config.yaml
num_key_value_heads: 1
vocab_size: 32000
norm_eps: 1e-05
rope_theta: 10000.0
bias: "none"
decay_fraction: 0.645
dataset: "wikipedia_en"
Each number is 500 + 50 x the weight over its row's rms, rounded and kept within 0 to 999. Layers, rows and columns count from 0. Numbers have three digits each. The size before them is the row's rms in percent of the matrix's.

# up: layer 17 MLP up, 256x96, rms 0.167, rows 53-98, columns 0-95
# down: layer 17 MLP down (transposed), 256x96, rms 0.161, rows 53-98, columns 0-95
# gate: layer 17 MLP gate, 256x96, rms 0.18, rows 54-99, columns 0-95
up53 098:418503461466515429423521379517508573497487399377571474488533531476482450562587492492509506382437512441518573502491525459599558376580496489487534527556467484427578590505593500522507490470467469495509484499606451549558541463484435508501534525473451499512453512531506473434450526490502463537
down53 099:544450535560455564469482384477538488380512538476475429482487491488499455412505510503427493518478528492745503426434459522524519516471550505486525545483562488499507408538493516385453419470494503444507446498483551503527558430532544473495557502476516525540589470537523529437481546500463558517
gate54 104:477469554528489504470407541480453446568570384541401525498530445487509447421447514482500462456536509527538564523513473474492567482504502546448591553400528422416494549434530519528503474473501518472585513493636516575469466468423603523472442406468600416500523557472500527488529480488557458454
up54 103:475549473430523513460505521526516487512434624515638458532431550524456531533536504498389561462542523501417514547452526486467539499536496479501472425541494488535586387569524485524561543464502471497450467507513456475423403582620443460477522588561463539495527407556486524560438441556511516462
down54 107:433520577435472543455510470485446511470477570547534447558474451496523368494416465502477536409527542621457540608544459458562552463589502511485549447493464425467461458464587515510537450517411427555533540455530584560485468548461534520500491449610557529530492489560492475502516476548479447415
gate55 103:360478443583439501540571567532569467519513563473548526477452546520535554432566567459454555468555508473445505533482443479483528448536531511459441513507542567504546578491491518565553465467491401512510568490422464516515520556369548460392455553537554497520539467477507542484553625438527461552
up55 104:444492548600527497499564589461386433569423544494464531461474552433423560476547456445422459455557474587501497467475442445531539454463416434530506519473509502467468495562522481468596488545525482505487491415391548425475531555405564552511480492522536464428542573427490534555524462530536432482
down55 101:563496419473560512496483453546437539499456518493445500541462405497495589466577418473452522548547551510479499480460481514528544452529401577520501524514502571523432389484574508515523534449454517551434558433511562402540421588547485527490538542537401410444545582550525467511555522504614510531
gate56 084:456535478507499601509487498572548485438451572528459627479443540514494528540470543486500625519618502503531584534562477574470489514570537478426538512662593496546502480367446489445437538495496491473499435404549463496517534496451533525490522488501526574444521446523485534447470499465457529483
up56 091:553529552541507552490452439550527537410484469558405540497516587489508540546500553424452521545474503514574539487598443515444517537555557453509429484565525520551417507413443533458464494559540512460468396417465437395477525529422559539479559478575562577430528505471528495461422432479452497560
down56 098:566476521464501503399576524521488523488537487539475524464566413524467526578473414459477535533431555442516512455550446511538495481509559500561456458502456433515493514515545510550487554603455405522517510581461495480458425510428584618439545503514457534448454581437499393495433420516429520615
gate57 111:440567616437502550494477601482522439480446509470421444444454404464480498580453529542569566499500496484473538405546546566523496454584507471502482476426501500479538455386517580529503513489568566412437512556477441443496534455497543558498412443402481504524458423423541531494463511523534563513
up57 102:518479395621512545466455421546514534518480502498525534525541498555573519410457483518460495531572526426499518544532497428454507436496383568479516592530489447524529499600534507502518524490369468542563539437510534610451516503510438527443537487557558488590530599585498449491484504523504435426
down57 103:436534521518476549485512487475461440511371512544470426571444449541443417504451511538564517479385546420477454497481488456503471536540424479487484440465524524456534431579412562498482501520448530400525531505481526414587604452500482502522504454482440476518493467441475561460350472584566527483
gate58 106:479572476488533465463355495480516473440496480500635428410510491568426421565482451498437546455530464540492495576534535494498492565561489540495542485461498477461445523577593649507604452503506434465579546521563433456479492464483528504463452454440471479467394519481553486463530504468479520465
up58 105:528528422477569516449493513495504512487584586576492462482501563564452490462531503432588509532494486537509432504370472530503530527486515412491570498568487580410403482527511529475525474522462416444470527459509498545496511503538398557474451468477495388505468594381457507498440489477457641535
down58 106:503470412467479468451563440537470569529450544493493510599429519485579506454526419503517521429480507431554468454418470548510607435521480569364512469528431538500477499526465516390431475536463557516448469511470486630518413440531524471498502401499522426557424516521479402495531476478513495516
gate59 115:483539377485564442541603445555517455422488506469504537474438513485455537456557472537458533462545446414574604523476524469498515578535529538488493590454513504434453516381536485557491483491575522526533523436486507494509614532448588403469508418454487398547488507527552509447409533476499456477
up59 112:595496436584436585507499540476567457453554566570471556490539526531505493489558536484508465468456454593503483574493541427432520460505565510475421479460519480555614459450513567515567506544584539470570448438433541572393495543456448505456576533524583538413555530494452527512560471536449451481
down59 112:529523590473544456528582489441512583521554521411452435503476478444445531593433383465464527472499530445467464536486410449517560501504544530581420469473492550410385556412467494519531443509414385483476471450568430478540482430536460517524451510548519475564471528480467529497501529430533453453
gate60 097:465469424451560538498484552454527462455489541516504531477522452439477553496510482574517486510451515514497545546484506416526567482526504537491550478455498473495504502490480528572534597450435552489573453442474524563559364546640513617461483445494550539527439530486378498421529447597617452553
up60 088:500530635407464463418483493424499491402464525452536507471462541496490479487524541481474654550554525459521558452427576543523567560414560499508579490521482435497487456470462495402550508466610489510429569497560411468508450428568489531515479503476532512497474443544514517515493573486474535402
down60 089:531521426524464532567500445525483460495494508436504428490472483554478480465543506493427556525482440570460474465440502563419437425546458483418639489545496555508552483507534491453544567492616438478536504345445531481426487461432439470527513466463542470458455394487551447604485487457478519433
gate61 092:434484500470546512383411479532488440507452524437566425525465476507466553403592465527423561451446461504531506518514495595633468484505519485432574519522478498475463522559639464489528508511485478566483478517524443491482563422529588503485498558465509540625456494425421560529426506534489521499
up61 092:459504450538560461532498525476552487498429499491551440463444570531509531463524508570547391550488496418500534537543424496511462452496484569535528444532462551434466537478477442496345447479506487488504457541455401550496474469516510512540478546533501520628427455525380581542517479609521435613
down61 091:565545473537561509623463476525519601469558453472495585565447510454464524543514513452522486582576451415458504489597547407467458540433464507529493421550453594490496569453472460573512527505511384502528413426521531476518464518437535583394482458529530506501501521540500497558534520554559473573
gate62 092:483469530490553522463479524502604393547559485507502475507479477589462518445551550450392600502513515493365520560444573499530526433481454515533423460481570523514549448477449440449508575516456541556477559468558444541569386451496484423431497549454544500450486485449407499533429461533491551454
up62 087:411422447443373586530554506483520486360561400453528525516479525476500531475539484508483523533494525603478544511419502559518570517539471529544518566500489501482477493438481498407496435488462527488525616513505416462526513549585438547485500494456500382447515553451437493548501426595532459530
down62 088:510500522491498540575538523557397498370456472386558567552444540492482416525442494520590444513537471462549444503490475556518470531487492502528498571553390494530527581557584553469463486556506466475520504478470418430427512580473545547488503419471516521562489572582479555400512482535496445584
gate63 099:561539421491533509547497395533493479474546602554411527494437459528450509485457559506525450477486385529524453512397485499506538537515561438476509530479505534540521421421507438460408478453517578555554415501408499592520476562477561548452553461450616583527530477531416535498465507561501541527
up63 102:564491584463542444503560559451517599410465502405438427471524472489535528527489469469459551482448509434504401495495446536502483472414494516520569510483494528451486673510470560501513530525498429443440533567530436487573534448503465497479473557520422598509430448469371518529508566544543508512
down63 099:456446451565525441486492519458529490563456402525544532539401447552539579593545557494522521487502481440434406485554561504554525522528550456459605411513467512420537445542555521506527517505471594558539449483412584543477505559511526581525455501439513496415523491586573534574473434497430512525
gate64 095:468526453502475411497568500549450544421459506410588569502487413562579533567462495486507453504508505485530583434620486467471514546538480509441540489561485514512535526469512438365499512485492513545526572542524498564603495363509544497600404531478542492480437481468448507560508519565428543493
up64 093:507510460513497496540496510530457450478423547516464624527468452436533515416489430531433555437547418531570500485463556381473515596510540416539516634537549513541551495615629473468539500508439545500526440450569495377524528481479480444548558525492457473457502503509549481460539497532481530479
down64 096:517496524536427484502519525500522497516533513526576454476446584527420426553540534567533426572420487484512523514492520496441483432443504486472467465419439443527530570445441530578499457464554366460487591640493420553446473589480475524408434528485484408487448513483518462509456469493540452592
gate65 091:489582537467566536414504487461478467501492527486590492413539589578530390603505468558454487510525537561538496379487550494482513526534519472554604579517534477386477443483522526497473571421457478478570506510524470482580463484560499478490528515455444453483396446504521525522635540513488457437
up65 083:481586557468524510454504433562458569507504497526432569546472487548504386461407463545557487474541485490451463539523503515554549367548542450459410510460471511517415491538482545601423558485593580516576438506546480509517515429518446509526458397570529537505494428387471505465541504435494507482
down65 088:549487579488528435484438491481499427554541536453515547399519565477500468405473501504457478510508476460487399526536527491577541406557444485571437581475585476469461507549514483553509619447552444568491515539536473478522517468503483554493454444462528637506630521455523591559499541560567463488
gate66 101:498540450523559428485510569548583499486576516483575457511497476529529452424535462471501578455572485597520616590464518528511514364602530543477552477408510492490533515479599509522519541507527523491492498430484420546404489534507441455474520420461537365497429485543466573550510471494515460517
up66 102:499505422472536512564489526620506606479538562438474471473480461405561452403461560459468498499415475480575479552480432563535430528511507507452555586473517495489532521486498490465458482477470489502408557517446451552435462506451446485529476542443538474520434451608442486552514400387485572588
down66 107:496452521467536475515527519583559538495515588361393501434485530427615480477451521516457480545454452508459489448531414552558444535415458561500598522494435612498522506546491455470453485554517490505452494524555463565541411553469506527583458557542516460514418519522501562485438543488483532605
gate67 095:526513412511512580534337582599480497487502510518528440488527435625538588483517542528526522443522484404503532535511480416528544499580433484486509598596555506427492422556498606488586537395506557495495474491501510464468460529473439498561536506478461457454467482493550485463482453453527479497
up67 096:564478554486473436362612425451548473535463487462586545504540526412442393423520425440415530505518486510456558453526515559489469484502559581463523457389463446453516479523507444511457430502519511462539552459459471484485513466559504538499525442497547562560554517497449549540586481459484618478
down67 095:569450526520499527487540532460459481533532536453561484549517490516593472490453432470508526488453409474471561506563504507492566490560466515449512518469591488451473428554519618541463529513509535519580527598521582525439493539601529487509517510514486568568524538461597696469496463506555578420
gate68 099:511537450498489484436439526605552421472439492429536535526478451511476509507500520620444556551470457441481458522530505532517472471506375512523468486529497437466555534546577517505533457536483564511524414532568410548461444523524498516475398481499493497514474406658453545555451468561561620528
up68 099:462551520458464472469427524466466471409459483486554489523456404454472512495510486549557455485447538527521404443578522503495526459497597525547540525382521531452396464499481403512494501534557561514560499517480426459549470456512510533530436589433436523542449362484407523467459575605551495531
down68 098:520473474510471480572549525510594543512478471507465408536422442557514485544524522470486589535485433427562410439612527573551494515463499512581498467525351466486571493543507372540503502516483473550498464536463468486437548625505569510404514534498494494561521429491475500524458573592494503483
gate69 094:442545512491460475411475527505529498462546561488599438508384485598476533522500569546541544468522478537451501518421501539502510388512571524484492472398454455440552446464560575505545524421541460444520525499574585488521528506603552452532374545452530507539512484531482544443500417604492443490
up69 100:448451518447564457500514516415545524426417501403460488507398502485419442485581550440495549533543529464448492500517487469554500570508406590536417482586477480469477525560610574579547503441515534430456515561517469466590538438524482500481511482506386577595498550464502493456493475480530434487
down69 101:580448513540550478487474500541565520513492492439481591507490503565507496477456489483489442492452516430482605483565509474517598475471456449570390532377401456497419507512479574621503558564525502466465503459468505544466436423464490524478512545486444482482494543442428459498543391455438455380
gate70 096:484518453486560565557482547544495510479484529460527519422541477483473491543463441561484642472535491559553520477561509354490450643575484557516501566453500410444541520455500550489488445526487437474553437572508493365520522513430513528489514481519418565477438453519446545585567522494486523449
up70 098:497422476484410436559558513490548524442697478495489468494537557560553468553604500557529510467511513460560438538569493576564482463447508512422573417528487542464495582511556531549474508453514522519505482441511448492511537492440404484485409428463571499514453481578536517481470513571527418512
down70 096:481524589404509391572521393556566492458463462458439467401526412457516483517472494500602533484577554513531445446627432454514474515421434512536450506534558483426456645462464470516573446501543493425488484543465492449526504519511503468442481486567538539507528501455470588498491502539508496493
gate71 105:525474533496591476520550562624535460493530513487485516506513432456573554522461532473546573423573473501547460506535455504450484481526479392474525548500531529535455448555553430553493426471529530374574469525509484581372532516466570503502533534498403532522470388558557573489490477454522521390
up71 094:588430548476524457561570502556502487498527494498491500573523455420526501524449580430567542413504451548565434556597474510439487497434481496467472497475545507536440402512534363490500354472426473471466497536462507594467582558484542457534520515507424502489551422483507559528543460469533490410
down71 098:548391493507537493506501529468526585536507424485501489415521407541505462521538582449533547527391478463516496554473537547440480443489561553519523477493363468455468484428512540454505424581468472440420477563491528539612471481595579418535473491541533463486552463474577451573526464526458470416
gate72 085:469597601480575500358552481459522470496453530434514528519533513547520525579574512463443508455519479595537552498414508543526533524475567535542458512494530379377527455524573474520587481556475464473435568529520422522556433496520579540527551483468471406448504444459452523489551503554550498478
up72 085:518461473403439585516537585475532532546620596520523450452433530530366505450541500500517556477601495396488642506480556499429511435532469553467564518487525513573439455459487530475519487493502522461506511406464543505419563481424464406517471493503537507483485532525439533453451488544478482554
down72 092:455514581464545551420514499500522477515540534530524499513480459542402499442550570448506514494557386524408491541486549500500552523414500556411497497571553445439485410477565555564549522509477470463454585472467440573569432514549565449556551561476464389446544495554546621528470519548527478467
gate73 099:519402508459462418510501480558509473605451556489529503420483527470458540464554505436532508560566475432531516600390567488509477524512392460448463529549568518467504491460451525469585503432434388516461498491530492603479504408427502469612425488508476521470503440478566515556428438478528498453
up73 104:516408458514510477474580540539376497529483409446400543462545495432492449433528541482542489542553475484510577515509492575492547458441415513459457536533523521549477511486531584551447421517406369484403479501469472468483560492492533554538487507513477413401547443402542533578510489547557483491
down73 101:433413529495467504441485473443454488480507441525435436462507457412436457485549514529485467600505565553533472501495481538432500474443487550529438516507439524447494513411525620487435431513490463425368483504498451423444604514546618500447503549403488482425523565535404482457522466490467492518
gate74 104:444533530445561507451486493533468484484380467528504440452461500555491426539497338449487602505547514571487580485571499479472530620527477529497598519451487406448536389470544476506499500469506520475481451458513433491640464480464563531528496487397586495527454457496508480560469459486504526472
up74 106:535575466487485555505409557530496549549562459476464510492541557470515511475365528561516392473459494525473539528440514591518561411541476470486560506503501591462495595476435584461613524513418428498509527525558518422529529469515491575501478434516485505536552581430573489523452564559527597473
down74 101:431479559478421477561560543589495378478483466417486487482578445500569525556471453588456395483550468479451541543545446504488436504472499460507599520502575527508552568527471453515515401497518398510474432534573432519559561467500487440517493465531516431457463483427495535542407458517469588443
gate75 105:498517504483477509494480477467514523457409445492529470436456438493542577511509508536525463533451493418490567473588529469497583422516424514466542604489502500480528547471497508510490461389588519479499625537469481392410526422522491480538432437439378497500409492543494488465362512425519452530
up75 113:428390533483558481530536470571375477480439473427488432454562474480574644475598473479477537454463476426559552521511509486529542493438590400462585478420493553458544476510460577547489505503522556509579529537536447516508547554525561410539499426491455457475456526481548522505489529431495504528
down75 108:525401499411451521489505516473414408574481508434518436452516524599584471491549397499537474507477446519536478484573423542477438492539548425433540456533419565518475514462538562436528513532550605533495622487527489487481408491459502434512501554491625562475480499522596505456522508532458506487
gate76 109:412454561457518497475536521553421525531473509533473510510428495388471526472474519432529534515589404435472642489552476482541558526501327503419515482493491483514593517491537440562501468493482495478469413475611477501545506459526477470500490475505565576520497444550586496505554439462497477400
up76 105:465546489392488518449537472559487506518456453491480509500468446516433484459428435546525525474467463465449480450478455565541520577421394535486496479507509427437506515478430462482401424439487431536531460530579538478515463467597501665541414402489488538532513472594458485510577539451423535487
down76 105:515519481422420590431548546500406495475579518468548438424558520476481443489488487403583343356453471477509499572473521525554446538495518523508501532506492508435452499519505478472559462530542536541528561593536562507466537518494444522521549461432555525489512545500607488600539556471500567503
gate77 112:490430433511483535483539498511540470545512533514488493475508510482563541485428519495415615477553491594479492579466417540501481540566483607424505506513527517578421549511591556587513461529345549549456495475528489534503480582464532474422483547454426486593525429461448541481407493538515454432
up77 107:455505453478529543530481500505594474501513497526544435417472539471456473495522519497419559561495572547489548511552495455504438497700498520502560475484462581542458536392456491554459446539471488535498447489469472473546501431562510536464448533425423538583546459364449497430489560449436462452
down77 108:374436545538492497633556535533481443554470556631503530485423500462490537572493494545521478540559485506483523464548513462530584484536538485466596529581456459495519450554477374489487450554541478558505461464490503407443524463481418598487520527507375549490518456519539490533491496474420561531
gate78 105:432554508471546559530553477504533437518556568545377438531439476445518490569450520470571488490536492484502426498344485415441501492502445563503493597575501509461446545547487441525492510472527490482617521470438511581451408538489502459482477481447429567598490485556405574514489534490452496491
up78 102:492543506494508562442413464438479498485460471533521481546580530454475459473434490525512541483407514573479456524519492524566582595440453442518500382466510429466477547556515573483545538515334488517505497438481470495497510428531543538431451475550527542432480485470548498534648521419571528418
down78 099:424443525448549395517545420495400447492508457494525446452391482446494484547479432479546576409510512530528546471472563501526478478542452525482384524528498465462521447426468538510487491526420486455461548502484613594492523521596538482526490521534404469522493494552574524487572613440574489433
gate79 100:423482431507532548568523412520591503513523542503599551529395518521463568522491544523462468495536499479500463531459544387489519546471499624517540517546525477544385476511529554504521429578497488456527470472515453371486474488438536540487525402487376476583510495524560481620496450526540506481
up79 101:516480513574474554495514512492596557473535440491520495548464405580464434473453606490451435560517514491533437464449548485468532484387553480511606427429520533534556447534550436528594488472457539495534445459503496425530501509502457611500558399536413476539566446483514486483495530614538435523
down79 097:580510489466476476492470508503486527513395522567370446551546445441507521490486520477531513477416580460458565495540421665579460391475483474533425508440434526480564524499388494477404521508556501538523507564533534547536524522529518438552455490448532532423500525507438450410561534513526521505
gate80 103:344532355531439499453472507574505509522522483523489482477476535515476436503510567536509498471612447485528521459419488471558549482595462476476482510507499486516436497504556480549393496444529474558568508435595616475413533520457573479448417443500600497511495462507551536499489544495579540448
up80 105:470548531446494470535604482469407547606473517456500491495478448485557475536447520508551417511566479489465557510605485509485510500456562611491543447446484565499457515520508590467521545510489497439445524521646553413413420492543522461541474574580522610481443501478592461534561469502516473467
down80 105:475498463444442495567505543553497513621455509450540434456450492535607524548510517478569484505515517445423500470678503474537460485500583541502559424466469567440465524524492624411540537451507552566512468536527506421536464451524563481577580503546528505499465494453590511561527475499425468486
gate81 090:470558549534515483551521480570502554463403516474501416426470355514553491542480496487497528488562478504450501565568459499433424533571491558508468476563488555527519422387512469531485475531551568508591489586456486546489447532556408496437429475479487376562428429520507554436457487506563527466
up81 094:471343464417426483511612501448533504554526464467461528486553567553465562408511506503479588502458536563510590520486493488488520550494437484450497578528510557469530459440486440563455501540492501491459447420496451551536503514480606546417573431484473497495557555496525403590471460510413572521
down81 095:521532440450533501473472556434487451526490538498427463514520546498399548543519427459501482512533502575545527490485439401503446554535507417433456410543641548472538490537414461522568506479422474528460580485540582574495450577455486520515562497442466501467460490580406481441532552513425509395
gate82 107:498470448504505601493436537527471494552450597601519572475477412483446523504478506508472487516543459445487465513549485384531488478512529502531498543464587452518391441479536541447459525489545574457579481553509493479368421538485469512556551514511381523549346532564503574526504495559538519490
up82 109:521387495537459581527414588584470527453503501596416517517505424533450563479515520537486510538466444518484447383433437454516531541505427519532488509391526476555470394413591539465435506439527581480600551470534435531548489522446500522479476492513467505556440535575543502496478502450471452538
down82 103:523436608438489548409457520455355500383496488507514483562533503528503499474525581446487494526451612497546489486497536539547523472483494524520528448535355482553555537442469459505517436553440549515554483593437501575562488527460496533426474470410499463487488515402582475508437463455478533542
gate83 094:479613474613503617478471481463512496505417498564584511459410579510482450444429558524504514445567491524532551485542563411417552479559452537521522528459498577529542490482563487573506571520478527494449473468432488461542584451528533460464573491479489508518581516453561463526420561619504445518
up83 085:499521571485435507453514527543453563517422528410525495540467536490524440513413506511450497518515493513426536531450424537454477464514522546537505587589538571539580440473625617409504536454466502442470504470390495529575436472544508504534485607478544403462570552510527505568484557459564488550
down83 087:498491488463558464572541467445535537501442543574424419515600513501484493498524563493450471484474490551556419513635640528575549499407537495499503503510565503566477480572484535519542443499591464496540407511512552458525502507485522495371567503571490439508577439544429444459434523547474478466
gate84 096:469484505522511559427449535499541501555489562424496410454427508530515554446603494531488519439491481423516566472430479506511518471522508598447488613504528399484515489457415524469527525546514411503515615446513489494545385514408439335511526528511441550532486439531493537541480508486490571521
up84 094:470488449532507488428528499516475568405620536420512491511446563456568567546519513531468539462495512380507495534497399519587492564518464494545540499549501517531527522494484524478498533513432500499376513478623390486499636487404469505468483463479430534514561480499489497464503439591507413431
down84 092:510491471539494519390529461554531457435557464465473514451511521564501416474427467490615535476555574488410487549492445520478472502563451461498559601478538583526536516512460536459504489466502510499440529549353558481510496520441428462670456569448486460504507535598508498550460587476486522509
gate85 110:508583467507555518523425493509539438594519576454574460523422513450511562457460495553517541556461480455434450373581498484507477441487444483547511602427553417495456484462467542478456571444537418502519586522478421547535514474454548514491448532452475454552485421490401491504439466510610465436
up85 117:559555480516498449568510419457578567392494516491535544478482429472514538461530598513501537490522455382552519481480492420531451516445500499487539470505506572454614511500559528509414454509488464503518445548489482429379559561446482492596488539518488457442501455506468526494323504501566471567
down85 105:496529432479511526428535460409472507547366512517516495453488496420525511470475456422595541522568415439492476519611543530522501417490478503533483523500461494486534499372488554464461525539454428541465470421413519604478506525501486467370524484642526501497434520440447481516504445444500527513
gate86 084:496512554414602481441384524510519477510508456437517513494527450490445450546592459460479499575569543508484488545534528528568507538505444569471501507507597445515509467457535499470582469449565604530618495524614440509528538477544546583456503471405510566522513485468510597542511571455530597457
up86 088:446467426456462535539601494489532509474459545508528502520383480529515512476452525512544513538528464468451549516511491611439544523536536447499571553450460521505500452507586570533568532485396474452537435442556439492449503453526496454490579603585354452580496525531446487390494467540542452442
down86 099:470549526423608538508473435606575493438530493488483547528505466529484531501576530453512502529547579490520489549493524568567495581542509474500485533540561515483542440445499484576493508442564494465574443465611464469565489420598575568445477408519423569490564421521412562516502462469540498413
gate87 102:486548522510593546503437480589557413512549517576490474470436368556480538523470448609536551588484462441554498510589543509504470488541468516527491539436500442534425453584541538473590468429553571423488519507550511431436515520516501527534455446432424548562448426457533523432516516446503543461
up87 093:518430577432514482540543485446559521478426495522468518472487517481523434511565567464454466397568526492552505428440527539501504506564468468436519510539509484443560476473584537553398546435468511498549588489522446663530500365488481436515564507606457554538526462529506474577468522420471526473
down87 100:487509592421501598497487449394413519537467488463511475478519420465466383530579426496465571482551489525529419530549525443479445434540460454391476453451566498540488464552506543487474508550445487425433572549558503400434490472481522564439470486588441625535479487537497537514495505472494515463
gate88 112:526456532489490537535597504496516451536468548505424496442410459514535518506518575439500460505611487431457449485506556485534456507556467651495495492565538520439588440481610431516567551424492472471546500454454461520543481409509569418486544428440485581491497543565507511516425423441433461476
up88 099:541479464468423510582556484516487537457542496474455458495446445584524473491505542398485477476517507536530423482417557528514512482483510461488547463587530450517542441487459455511473562455585536485419574580441460482633447471569570407458577515509580431519456500539397576478561448418455472522
down88 098:509573441511552471500477539560498519474501449472476609506550519432475460516449505466493554504486464564501508473426574476543437503540411440480480457594351493570561526527513390586514476466526495476489505510525367493568431548510531469499498472537563462462474483432434387460580447432519479436
gate89 100:506557565506428508514437487434523495527471565524546456522476515526523517495472468589477492389504386466423583594402504443482495458543508597480603518534499573468528447479531541517511574471482529534564523492484440501529374468500518462564465436529555453589490505557383480490448482593518527562
up89 100:484495454434541462568512536535463472469532486470516517438458471417509513452535445493459483536499466369540398503426463480491548536474512474504400501376509455471559397464466504491524437499564569454517399424491564576483601509497481507502476538456514438453511589462583525486464470387498475398
down89 099:513498556464514484534475572501554530495608550483432385496508512472478470480531482481526467454537506471420499522490507541506498494496487548450495552411826538451459508519436516461500470539548589543504449508497434479503489492469515523475544466532496469549481490521478512497492532477522455538
gate90 102:394509448533467512444478520486513545506514524442558488434478508613417480545442529515584552468605499460503540534521457439403492456625489431485554422490500550410599414464498521520602522537473519499506479480500535494554620523454520510516427491476478478577497531467603525458426512547527478464
up90 101:525623447509484397515578445534442559482457497498546514504578457586389527555538528472514515444461473480503514475578449488488488526383502519520442537470506514414435493558486440546515529452464539476533494547498470405467542554483533429493557469527534410496476484409571475551473457667539517498
down90 099:460535438534523453384550517583493454507472460477536512596454510477493492525501536411472539469510497484560467489458403444517488519409473477488464481450500344484493582491592517541463461428532553537474516478487468434469486509538603501455475608615555568529479485474566523373494429519519485533
gate91 101:447565616502582531429511448514608497501523528532533500435482473430398490529491457481525453563519526432543477532601407516501534533558466546516491522455579543384488443395536557550518464499396449524506562461442504474473507413497514457533420445472555567498482423510454539514415499475447479504
up91 102:494450469518466518489490551476452493497471438476462507479533510470543502543503666520561558364403480573528555459444590449446489436455548477494542451517484461587595579512505524464407494477550494475515560544532502520525404539493503569489508518455532471474487577536582496564514344504485502519
down91 094:489501626582474519493569493516514533608512490589467480449524554418467571505482564458544500445527516519461527481500521500401495575463530540466559531443621470469519545514509545482501455479516562575511452533471353479417569529510427521523354481478524426481513480508508474475400507447510467543
gate92 101:443496550533450592471487506444516417447566484483423486506502429494397520404454471534493543467523447529477472554543471446539577543459579574479524477409527475523503460511502551539567550497435490476514539468409524422479454496590550480463492536518383544498527507411348492447499602524512492553
up92 091:452412549547536464455387562528465557393588540446468479539603510504449592533481410552532487470498478549488479456540482521553543505490532536544501496506476480540535377510455508576522572544539501418512509473496441498618501458517557527408496552463467477442588532445433522448493613470528500473
down92 093:430469431526521408449586498471418503557444519482579466544546489476483479517475544529456456445530556585482507538466474475508466613511453516516468540503469508467534532554415559522476512572438640499516547548541520464568593460504442512517507471386537477515341524545533487481431436463481558455
gate93 099:445558522436615574478556472522590486487428572529570532500502530521470478541436517501590465440440486494549491522464485559476583574420456439425610565543524446491459498566449351521469506441469506476513464498526567490393545426429480485424512526477484487471507464484439515455520469487526567450
up93 095:510424548490469501470572506499588489563480448436494501568526464452526461593460495438489529487425451485513591469472499553519609509498456621497509610499486522498444475582481385544470496575498509580460512471578476419414546558434552387440459494510478519496529462569466459432474455485477566492
down93 096:518336555459477427452486563539568507535537445501501519546512445493557452450486555459442449547492515469501409403464504545509557456512493572534531542460595495544438511579538491500524373484486572487477553471411503442525516565477597533479504531406518548420561474481513496551398541504498483551
gate94 106:474587500464510476571492518505536480509522564550485576401502605503468486529459402527497539365579439415545455500506486369517462522599487448502534625494515558448460512460503489508531535425482522484515488403488481450429506556404521398549498468486463456567482488457481507538500509419459495523
up94 106:482471446471502446505450554488499495404497513316565457525510467481529481502486479486431488533467458398499398460461558555571553479492474532535464509542474446452546444433535562390472503501514528536495508574615427575532377448484561519470456466479476486467459519586485501479565437513533553544
down94 105:443534461535449471513518508553486529517530514532474450499607494592552474482587522532561598406514535529530551469459499496434562518468612457406400489487552476562498497557430478504559520474597494510519540571415449472496475508470464322486529530443517460484481432483601542520466503531440503478
gate95 097:443484483526520495481482419530526468503574524468489492513364500446511546442420514481479524524539409422544450554520416452516532500483427458538465527418585454505598556470517551497490511490509519510523511459526455621517464508537485463449465519479566507478489416465445489574489467492632426330
up95 104:515438480488533574527513463527469469469588431508403465524452453476493519484408600514550437553454520445504456557558403530414520562437490504518448524468521466577573501490462537448510470471524527482575475437593480615480457466595500492414482498542549494367556496504491494610484531462545523438
down95 107:571581470438477541512431457476595548419498410369572474611533484546538455489496536545542530487468529484555462514524460572386479542461481415569395498497438449554510496473459478477505581637552483503510494515552453540477486454544455495436488525502557486500527462464487493460422470437551474448
gate96 111:425501481489511507464572532522424458426529445577440454517423413480458564466530443545524481443603498561491457443475453541529597460503424475431512590451508449522519537564572507590532545507476543453538499441542490561437402536497598518378528495459517431562481510532526557520543427529482462477
up96 098:598557380470518392598491451506446469560393550443570472531470459565568465461472421465430510492459471515483526581452562425560507522457562374539552472554473489483466451506519529528425574448525443599503455495510524494537510474535525539481480489437522472563485481484451482455467472502506599440
down96 099:481588526501452442449533642499537482507450573499564538545525582508478476543440521421422443477509517542478447529495519475476470519568612438455532569520505519468534501549508423393484461482504512616485514500534532520486477572417523519526549398495553505625507483478544493582546549413547568470
gate97 092:532516486457508457459518472575485472546556522605458446438528506565483476456500589470502527390600466487503536497522580429490494489562482499387487609325495461560476598545487441534469570460493468554455533482508536457435489478505549481501559497447510409542530511491449502533396533526498547550
up97 089:472568505532614513489444547501541495469458524390607520536475501401473399547470434498473507465470490506463455483461455509477519459466542561576640444545514519432560492497551539515467466596496469464525513535578472493496436567530469552553414464480469526436456521542547503496467456492502664447
down97 093:473612560492563449429510507504544531536523491551518503430461540433466419467504522444487559425536300510451488496577564462471549433505472597454511499485544564486490460446492512550486502495551445538460522497533522472508489451444565460551488497400486441449426515514553607497471442521507576417
gate98 096:449480476473592544419591476527533443482465567418539485474372533498491507479484513401472560451507473454447525586503440488569477487475444527457495526581495468507524497464540476520444542507462463528515554403533447515453458568497606502503448438428390453598514396460482494472441489611486541506
up98 098:525532453477496516453484553559511530544505467518503510549579443596472421496418474557412549494509515555441513399525505574509547563610437447463521512434525529485474439475485576421493515465449493490495454536483528509609629403431493498497458505489653523497489576525525570450536446482514547521
down98 100:521589452390488475511477545476505549478453507465460486535445481530561505439428464528471470511474529440485534532426491584503576486573420518399489485469568495519470447463564512576482489485423497495467516477505350541551529538456457486504387452517584466540552485465468560385521433497504540366
gate99 099:428496544499534500468506547454542417501478543516517455450544543575509509528524493516438471553509517617499511520396444502588510404642452544490491458491485530448465455508609487534550471419550443470570518480477537521499458475505560508383481522463483540550445484486429625539452599528539536417